Part of a small language model's weights: width 128.
Each number is 128 + 32 x the weight over its row's rms, rounded and kept within 0 to 255. Layers, rows and columns count from 0. Numbers have three digits each. The size before them is the row's rms in percent of the matrix's.

# layer 3 MLP down (transposed), 512x128, rms 0.0685, rows 123-148, columns 0-127
095:144079119103101157157119082108081097127154161083116177157147200100153096173111111154091135120140133167130112069141132157187184089150122126093134214061138136048158151088119178145113091113156164151124145123057130073163075150123102161127120099122103177113115186114182135140156123123140112121101132131137165114126209128174135113177104123135129078128143090114170142103147086137159176118123
095:142128165068105114107112189150193090106093101113146099103125137116176129071178132128134083098197134184148128167165160075154129151083138196053150145158191091087185110151151110150156139100123124139070152127124111154161144166169163112155183169123163074149139149179056154178155096142095094128152095124103154123122123120102112152167095167091112147153160141137158106121132119139136108077139
105:086171085119138105069121107143140116105139135120139031143145131120108112144169147104165097130113147089118101141059137132092151130103116107114109089125118112086136145137133101107186185097108169125115111168128158081087063162103129162126107120103191148144093086139061121110036110134105075122145159153077122112127074128124060180138160118132173102151175190136156125109171155195124087168130
107:136083163098085085126139168092150077115151140159117147126116107120114122159137109127149104171140131152119199148104089148177053162069077150112138117172095140147108142137178142179111155123118145115067127151066207132118135072104107102138099129064121119134107152143140129190128091127170084084128095205053145101117122150102112132173125083082166125115132122095135102156060164167166159123091
091:120130093172176101136146168188141150123159165175149143095179103078156125114175183121123094145119170123070150146122105150085070129167167072105182140165113157102185071189090151120086129135088110161118106143123169184121053131162170053174166143161126183133076113150150129079156151113129097110164141122127113168131084124134123136186144128080123130094139168171097137098141133130147119100128
097:106094127235128110049158102085103132130098117141190109103149168135098151129163106095089153178130111172094169085084120135083119143091123100098120160111103072134163102117094137154146121125151132139094102118156172169096145161103135122125075090157115122074104102156089175170110142142122126111170100068064157083159113120118154136111045134158154068070122091104095107085170146141147125146142
098:165126094207135125132111152159122086140110156063122116182159113137100136122129139175061142084169075137153126101139109103105124093156108119124092134159134144073106113173130070193134173165141136131187100159134120168123145107149124141175086157163073163061176183132095093131121096077113138159120117172090123127132135135170101065171142141166127169136140104067107144107144119134113115104022
107:078125138160124178158091120098172089131119099144104091156098144119169070153130128147088150137152142113101138150118101133138118146158103122082166080189123181085144110091143175159096078147104136194157121164098036087146176137115185098121113150104146083165060124104117130141100160077161143134151106167185145092165095165120100107128192189151095137186174133101121120105170105146182116132120
100:127146174143096155145086170100150157100161090130166110147136119183157125171081161157084085147189150092085156128070154123122131170122174141173128119095199131197078157096099125138100117140138169157103109125148099138196147177131118127121185126119090103141111117141134101112152095075160072131156156159164165053131090177174135051138122137167119138117102168168115149126181166104143162113168
096:091146161118132129152120120110168180132125139121210113095085099101112115088096109160186152099130113108154130109100138139166128121147177130123177099150141158100222159103139140133097149101102139127159152141089144184155143117149090108136080133046114150057074097165163088051121102147066107161131158145103155161141127118154179091067190123072072075110118123135089145150149136101148102108137
093:111091140105124154132083108166149169075091141110142120105134157091061111175133158116108125159088158161111179105106137168107155191137077074120134109119105116039159140180122113146124077087107096103146136164137122102162190114141175097167144151175133078096136122138064161117109161152123102125125122134061167148123181126125128103088123188111129096143154092143083144091196134165033128138129
115:086162106153107110132157147155189027164121116157109120097124086134117122131073157110143177108112086138101091106133169092193114156138110125108141110130127117141159107134077085124064133101179097152154140163100125151103124149185092151130079123130081159161099173136113177177086109119142117108089134143137166164144169076110107180134172132171098118151106085065076190166185176123136098172140
095:145160106135127160178110173125089166144160133107079120115157162117055150123112112097162127134145210069129131110196128109141159140165118074048147114102163147146070114100080064153210149129122101126111177077186101096131112111137179082106117104092108143147116141131132143162133092124105143081129137160098157137138119151077042108122071096179171103142147137101158129137158113123169142095121
099:137183109170104161165123092140144149157167148078163095153123142068122090075109121180129205086115130152106079136086165127136156163177121149147168153167165162135134111126159099073105169091106107129142141096206166144181194083108159128131147164141133072105158162138078139133125133128132089158116127090142137167089074165107155115127134179088146127108097122081160115113133146075086128139041
106:143135098189096154102129136141148154101178132153134108129098073136205118134099119163131108133111136046096141102100135176186115164184125183154140146090178104138138124119126090128144127122122106136155163106067153164153134205121148104086154117145138074177085132197086125142168135132113109053150169168114116165202124151145138107134128093077172173110094117128110068074160156113111120076144
095:107127094122080142104188186171128189123165123140066181100187101122130108119120134116142183164147140094112163132150104109134140151091177192139223174117131120179136044085168131111124087117091108120137134154129176090136133104150132100137098113174127110125145084184126160134120143151118137163164107086134143117098134174146216120113120120137047133160133197163080140133143163093118103119137
098:134142156095136168158121110137111091183130124071096136227131158109153188110120092161179113108120161084161122097123126095171103142116068136150178167092076132086144125134146088122084133126112175175201079106158103148163130156120163113108087121112090200102153130090156151111137097127151125086107119090139144049144092147126147151054084094158145097133104128135104128083149138129176099070156
107:135108140115185075127150134078158160132115155142124171167174129082146154132171138169073115082155195174119147132103143150109137161099165179119096121142117108144145181083156173172166106159111159077110125174140114101076160134136159174102153155126093127108159075145115134146133164165151082079131164172133115136096134103124158121122077128220164109173110179170139140172152137172159088203166
106:164108069158117168108128109093116097132143107138155098139118133153098078155112168119071083099115137191158131166165122119136146104121163111087116112077129119065154129094151117145070145123107115174153142144104172161141123079145103129133080119119167105062112169142153187125168113178129130083119155146097142080193183130124120142144122154051082160095124129154106113044179184044136173141118
090:142140126133071141116102097119053136087104181136067158094101120097137124138130125128079113137126160148128159148125115119155174118135179118098153130134124137128090083182094129096136182173118178178157122072101106155167117144190058226122206118087147138067139157183121134109132123140120165095131075149085130135101141178107089115095083140153139089126156139071107078171162162094145104125134
114:081128189135086048120141180086115112135130118161104126139113149100195177154155122113135163133114119180116054175170158144140153100164165122151130101186172125104066092138143193058107132107126154150162124155048097140067127152108108182118172088128092087065155121114076128074096112106090101137103128151115132148111117158115118144171112140103137165132085123159155080139119105134175105155136
098:052145134132090136116132127057116150146183141106067105198139078093140100132096160124142150179145114123133131150130179110113140128146154146091149096130114103099130142178105158125156097125091139167183180155141121163209138117146084101131114140165079101072089168092158123116090179115097097108175109111111074077122144114060130091126212126145086132101084089072109146166081137103127117105112
101:129073145184197127158193106057146185183098110120089116095181158094128086157146110125097116137115130171104133162091119076064150115087100149142092115131116136133140115129120131061123133160078115136160054107181111134106095222086149124111182118099128134077092103128110138110132147130184136163114117141127120112145107133134134128175096146153059093134113118167164136154157163134187159189115
103:131184173168162112152147054157125182111133148093115168107153100104111218140196108123091091138126147120133140149094117168104134100091065136101094111152135162092122177158154138125153118160113139167092130122118175167156134154130127126124126133145129166191111170093135125131057111092174179163076203193157121123117163100154155110136130103106124104149120183106083154146200143129067093136169
104:101120073099176137159098127111132128151102095101117110132131128128114125125116184115093122139102095155199201179070053104150162104130094159179161089099111141130145116113063177105128155133098114176137094117164108152123130182081113099117140129119164113089104095135099075087110155108091138140147129102134074189175116103070108176092182151160138111178168167200122158126104108120128143141204
104:159058097130125155159165143142154118145123125131109146107128076106123115081132104126158135141160106139171178135056194128105128152106072191094129136154160076104140097105120096175101176127176153126098062126136130093080092125126157121074134114189146125096142113106085196096112131105129132075172073087145100141128160123099062170157090162205141144142127082155128117168103175174087089119130
# layer 3 MLP up, 512x128, rms 0.0682, rows 124-148, columns 0-127
104:095151164093141144128144168087139154145180150106127122157082114089114136151118100139120122088151128086122125144149070167104193150140083120153065133121167132171127132148085128130154155125168143114118104156084100095075067124065125211173146105149134156132159115081119048133133149106161116106073146064185044099194125156147175135127159146147166116115082123080155102169145122175095114115157
102:134108158120087127164106132103139178209107151169121086128132096125080175105134138134125166135073122098153145145123090138176147074154124085103128075146126123171091139144106109041097137115135074077058103140108141175107148091139127159130082143111117134126130161105129112184213120121133080151079099141210165167113138121119126117107165106094156152167101070167125144144184073130108173090104
108:117150114122161138102142150156102139127155099133130101096114101131184132092153152135153131154182098137097109106191126114067117155100167135173193103203186097137159145162127137107131128153109143165095131186070147118136082109146134058150071057118128144081152082163136176119114121138119194141102159127207112151135164183109070141106130110174158172141091115070159118129158070105159165125097
089:101112161125152121111097155127136136086141106151193155083121080119087074159104113132182149145109068123185099100140188138138141093098135193145056106084113151132144175065118079125135123073141149114118135180064100134157158145212092134147081127068140079140115151109102101156106139111150164171160132144122178136139141098105182143130143101183204109164108101108143108156114098115078153147143
102:170086148104088114148166166145179092174152173124065118163070125162133147080142139092148125118071141103128157171145165101169120096119083107115125160156122208157144075171120124113142145148077118122100141130141112119126157097161157115118124109164144163107191150112127107165097112151149137144070077146138042103094073149115160113118101082138125153109124093115137088143045138112170169183202
106:076115125031136141133112124129162138159145157190139150074131157107145095152141115095161127145094111125128096100071116119159155143189174163103130143086155079176109190098135168144110076064085082083126126135107161134107148133141102088088224124103201094122137165171154160120092115123096088112129151091153120129124146092108135109136117074099155082113092146152099113093171144143112142188177
096:150156125143161147146073147104115080152128152102122107139110121132110127109079124111121137076093149145144167163160110103145074142157166111147089142107122147157151160151114116052115071171167113131097116134144125113111097115148090114098134088110101188119135084134160163178161150157212160173188153106109086169105124056147112174142109147047142165041091151143176177168080168088105150143145
089:147139075089109152105141076165196082153122113105150147086131134045116062087126093147134147090163111112205138085128116134110117118187099151157147164098095120118160121150114126099153166165131131101136090139132116205103129105081159127101159163125203153124166116090140113082165146149114142173119158117070139201148113092129051181146105103085121111127120118079144108086155090144139107165174
086:185086115075131111122143112138107085138091146096109155122148182164096123195192135117102121149125157105097135102163127132090108088093149130110119159139096131113074143114168094139144082130153119102143141144146105094105108122152196160118171140183117086175170090118104171183170178130162107093123054131174114072100123152084052146133110176213178180082160144143135103086143129127133164129130
102:172170064093116117108144187152135119157142107189109095137133140107151143083135123134114091167127114105089047155176144068119161158163135090136102098086148101141102139119114115143144158124125153114122103159089160121153126065054124174120153151167130159094195128125156159155072101126118132117101129124126088186116129159088137127166138148097129180095120209096214135172139177132148080139199
110:111131138128143123165153159147130129134176127133120121113072144096168139159097142119090106143112148146152177128164102109080109118123115182153187113112113151158177147110139126124110127190114136090090069141158147092106084100133129144110064126027097133070139171040105125173157120111168099074101180210134103138107159128149145115190124124072130127192181175088157150126128099107132121069146
098:179170101136155128107114106097145087114129124108185099151137134180147081149163094137084171081044116158140080134163125106140074165139128188174087184110193085101151144103171162135090112154134128107130119119118109126085121161116125172149079107165104131114106151124128085139093131154098112095132092138165114115039093107186158081148149119058094137161182123175156166142090094163080112118133
104:106118133148181103105168072177179153095089123102173122081109152155060143129117127120137129183157123163106147153159095127119156154155132137065168148075114134115112154164110082198140107169128115122146093177149098167174127123127136104148145082123063108094087122124119143109097131144127155132111105124101164132149165038167104107143097156139149101087112137125045094087160059076207101111137
109:137167119095097152096173202143147108040166190104116120169092197159102124150121099176136103136142079135158109151165122145107144137109116097098152099128055117193078158110104176112113075137187099105076145126162154099138135062170139119175106117120132113110118152144150169142142135131144121131092113119133157082097147138057114182119126124175096146185123077173107095092125077127175114089140
093:153102143206104139134116120080081137107079108170131109146057089127171178176135132150105106131098127134193118110153091095141119148142126032139123083138150097113138163159130139119171206159125172117133159107092061156129108143107106149103171138141159144117119158054108073163059130123173090177082125108113162158119117112108119124201147127116117108169145149131184117150164106167106176144160
099:150130128179180134066096102174158144148125175141139129095083118149146135109097135093109187194118062136127150177095121140180160142142137061168118081106144123085130093109144137133131162128100125153095207144122124165076204107094064120081107053088084148124122132173123075103102124107169117123140128141126128162189174175139078067148123141156101148133153106080155134095152104105140135159132
107:161155128160092153141105073158101083163142155137173142117133123132141175170131095141166151148089055095148115036139115131136150117170141141150205171077135116108130115140055140124130058141134134125133101149127138143168131188094130073114105143094110133113080109138200096162123136104147179110095045101078143136145122145130086220104092122135147114123118151065156134083126122149138118117074
106:134144179143186123178150083115135145067135137125085127128101139159175127031134134156111165122102128100171158087182145119120095118127090153152105121173126099109149117149143134074139119152123124083127141153114181182125185162054151114187201133095125127180141124157080112117073132115147125093153046135168141193103078153151149150107115100091135165201158108146100156160123135107114089145147
088:113111133105169116155169148125137160166151060180153107127076120127078152159104158102205184115119099146083100112126122121092083134124105119134154149150152184124105132104131149136136098083127087085126141185102062151109116137106198119108072097166183120097156149120151118176135128117121135115155196103181141140168127114149087152180196115103091122111158114174135162055101106158042140107101
115:146182111106210175103092122134110213148132082094125125132142099181140097145098106106117026185143122115124109118182106110093175120164161106125156125097144136130103152134128103172128105197137153094115184048123121135149134084131090103130087103077129149138049130146127117063167104152139115092149134115197141125119078130121183073145113136130101127150130128114120090180172150159104129108120
098:138115099079144124154148123138066148102157132188076161043110205167173091127081121142141067130119150070089150119093107127107146104112129150104132066108151155154123065120141145130121119107156107096159119123114143078123114118118176173132094161121134143116102131138090205116131120098094141105102152131219032115105109101134123097113134178161132149163142170125125079144170092167158192149118
102:151151096107105087160135137115142112108127098089142177154094133133160203084166145125132138163092165153143189088094121118103117120137137079056112179111115112126100168101114121161093114160129127118134065158097127110122182103127185073147185167193134152142152155085147143151069070123152115063104127111132175159140109084137063106099197136142104086197123111089147117188096098127125108130166
105:096132104091150125117089114153101140111171167157124141099108140105132161147088117163107113110117153173112105121132086140170117072166124073160061138120144146171141114186140130135096173108150176147135168190166109105152127134153125168113119116129151134121109159148136042102070121179124121008090081082200124096135146134149109071109122150150152171154111101140150122131189081071090177123100
108:120146199207177098129107127149140113132165124094128097113132142090114088153140087169151149117159150103154055138123202118082161127137126071126139108141140140120149139142179131162137119176147101129135143173150139164122094088163114149129133148137134132132147142122147130082144126172139088138091069148094124073111165113181152090049164121181095124058199148082106064074130132156104158210121
097:111103152062151137165130059138123224163124105119131123097115158121150127107142135101095192177147207173066122092141115121164099136159140112151107110126154167149111107161155112076158084096068084067103189164186129129095092075132099110147127115170165103139083108077115138178180106127092150157094072134123127135128139095119118110094126089116115103133137130153077156077144100172166153151121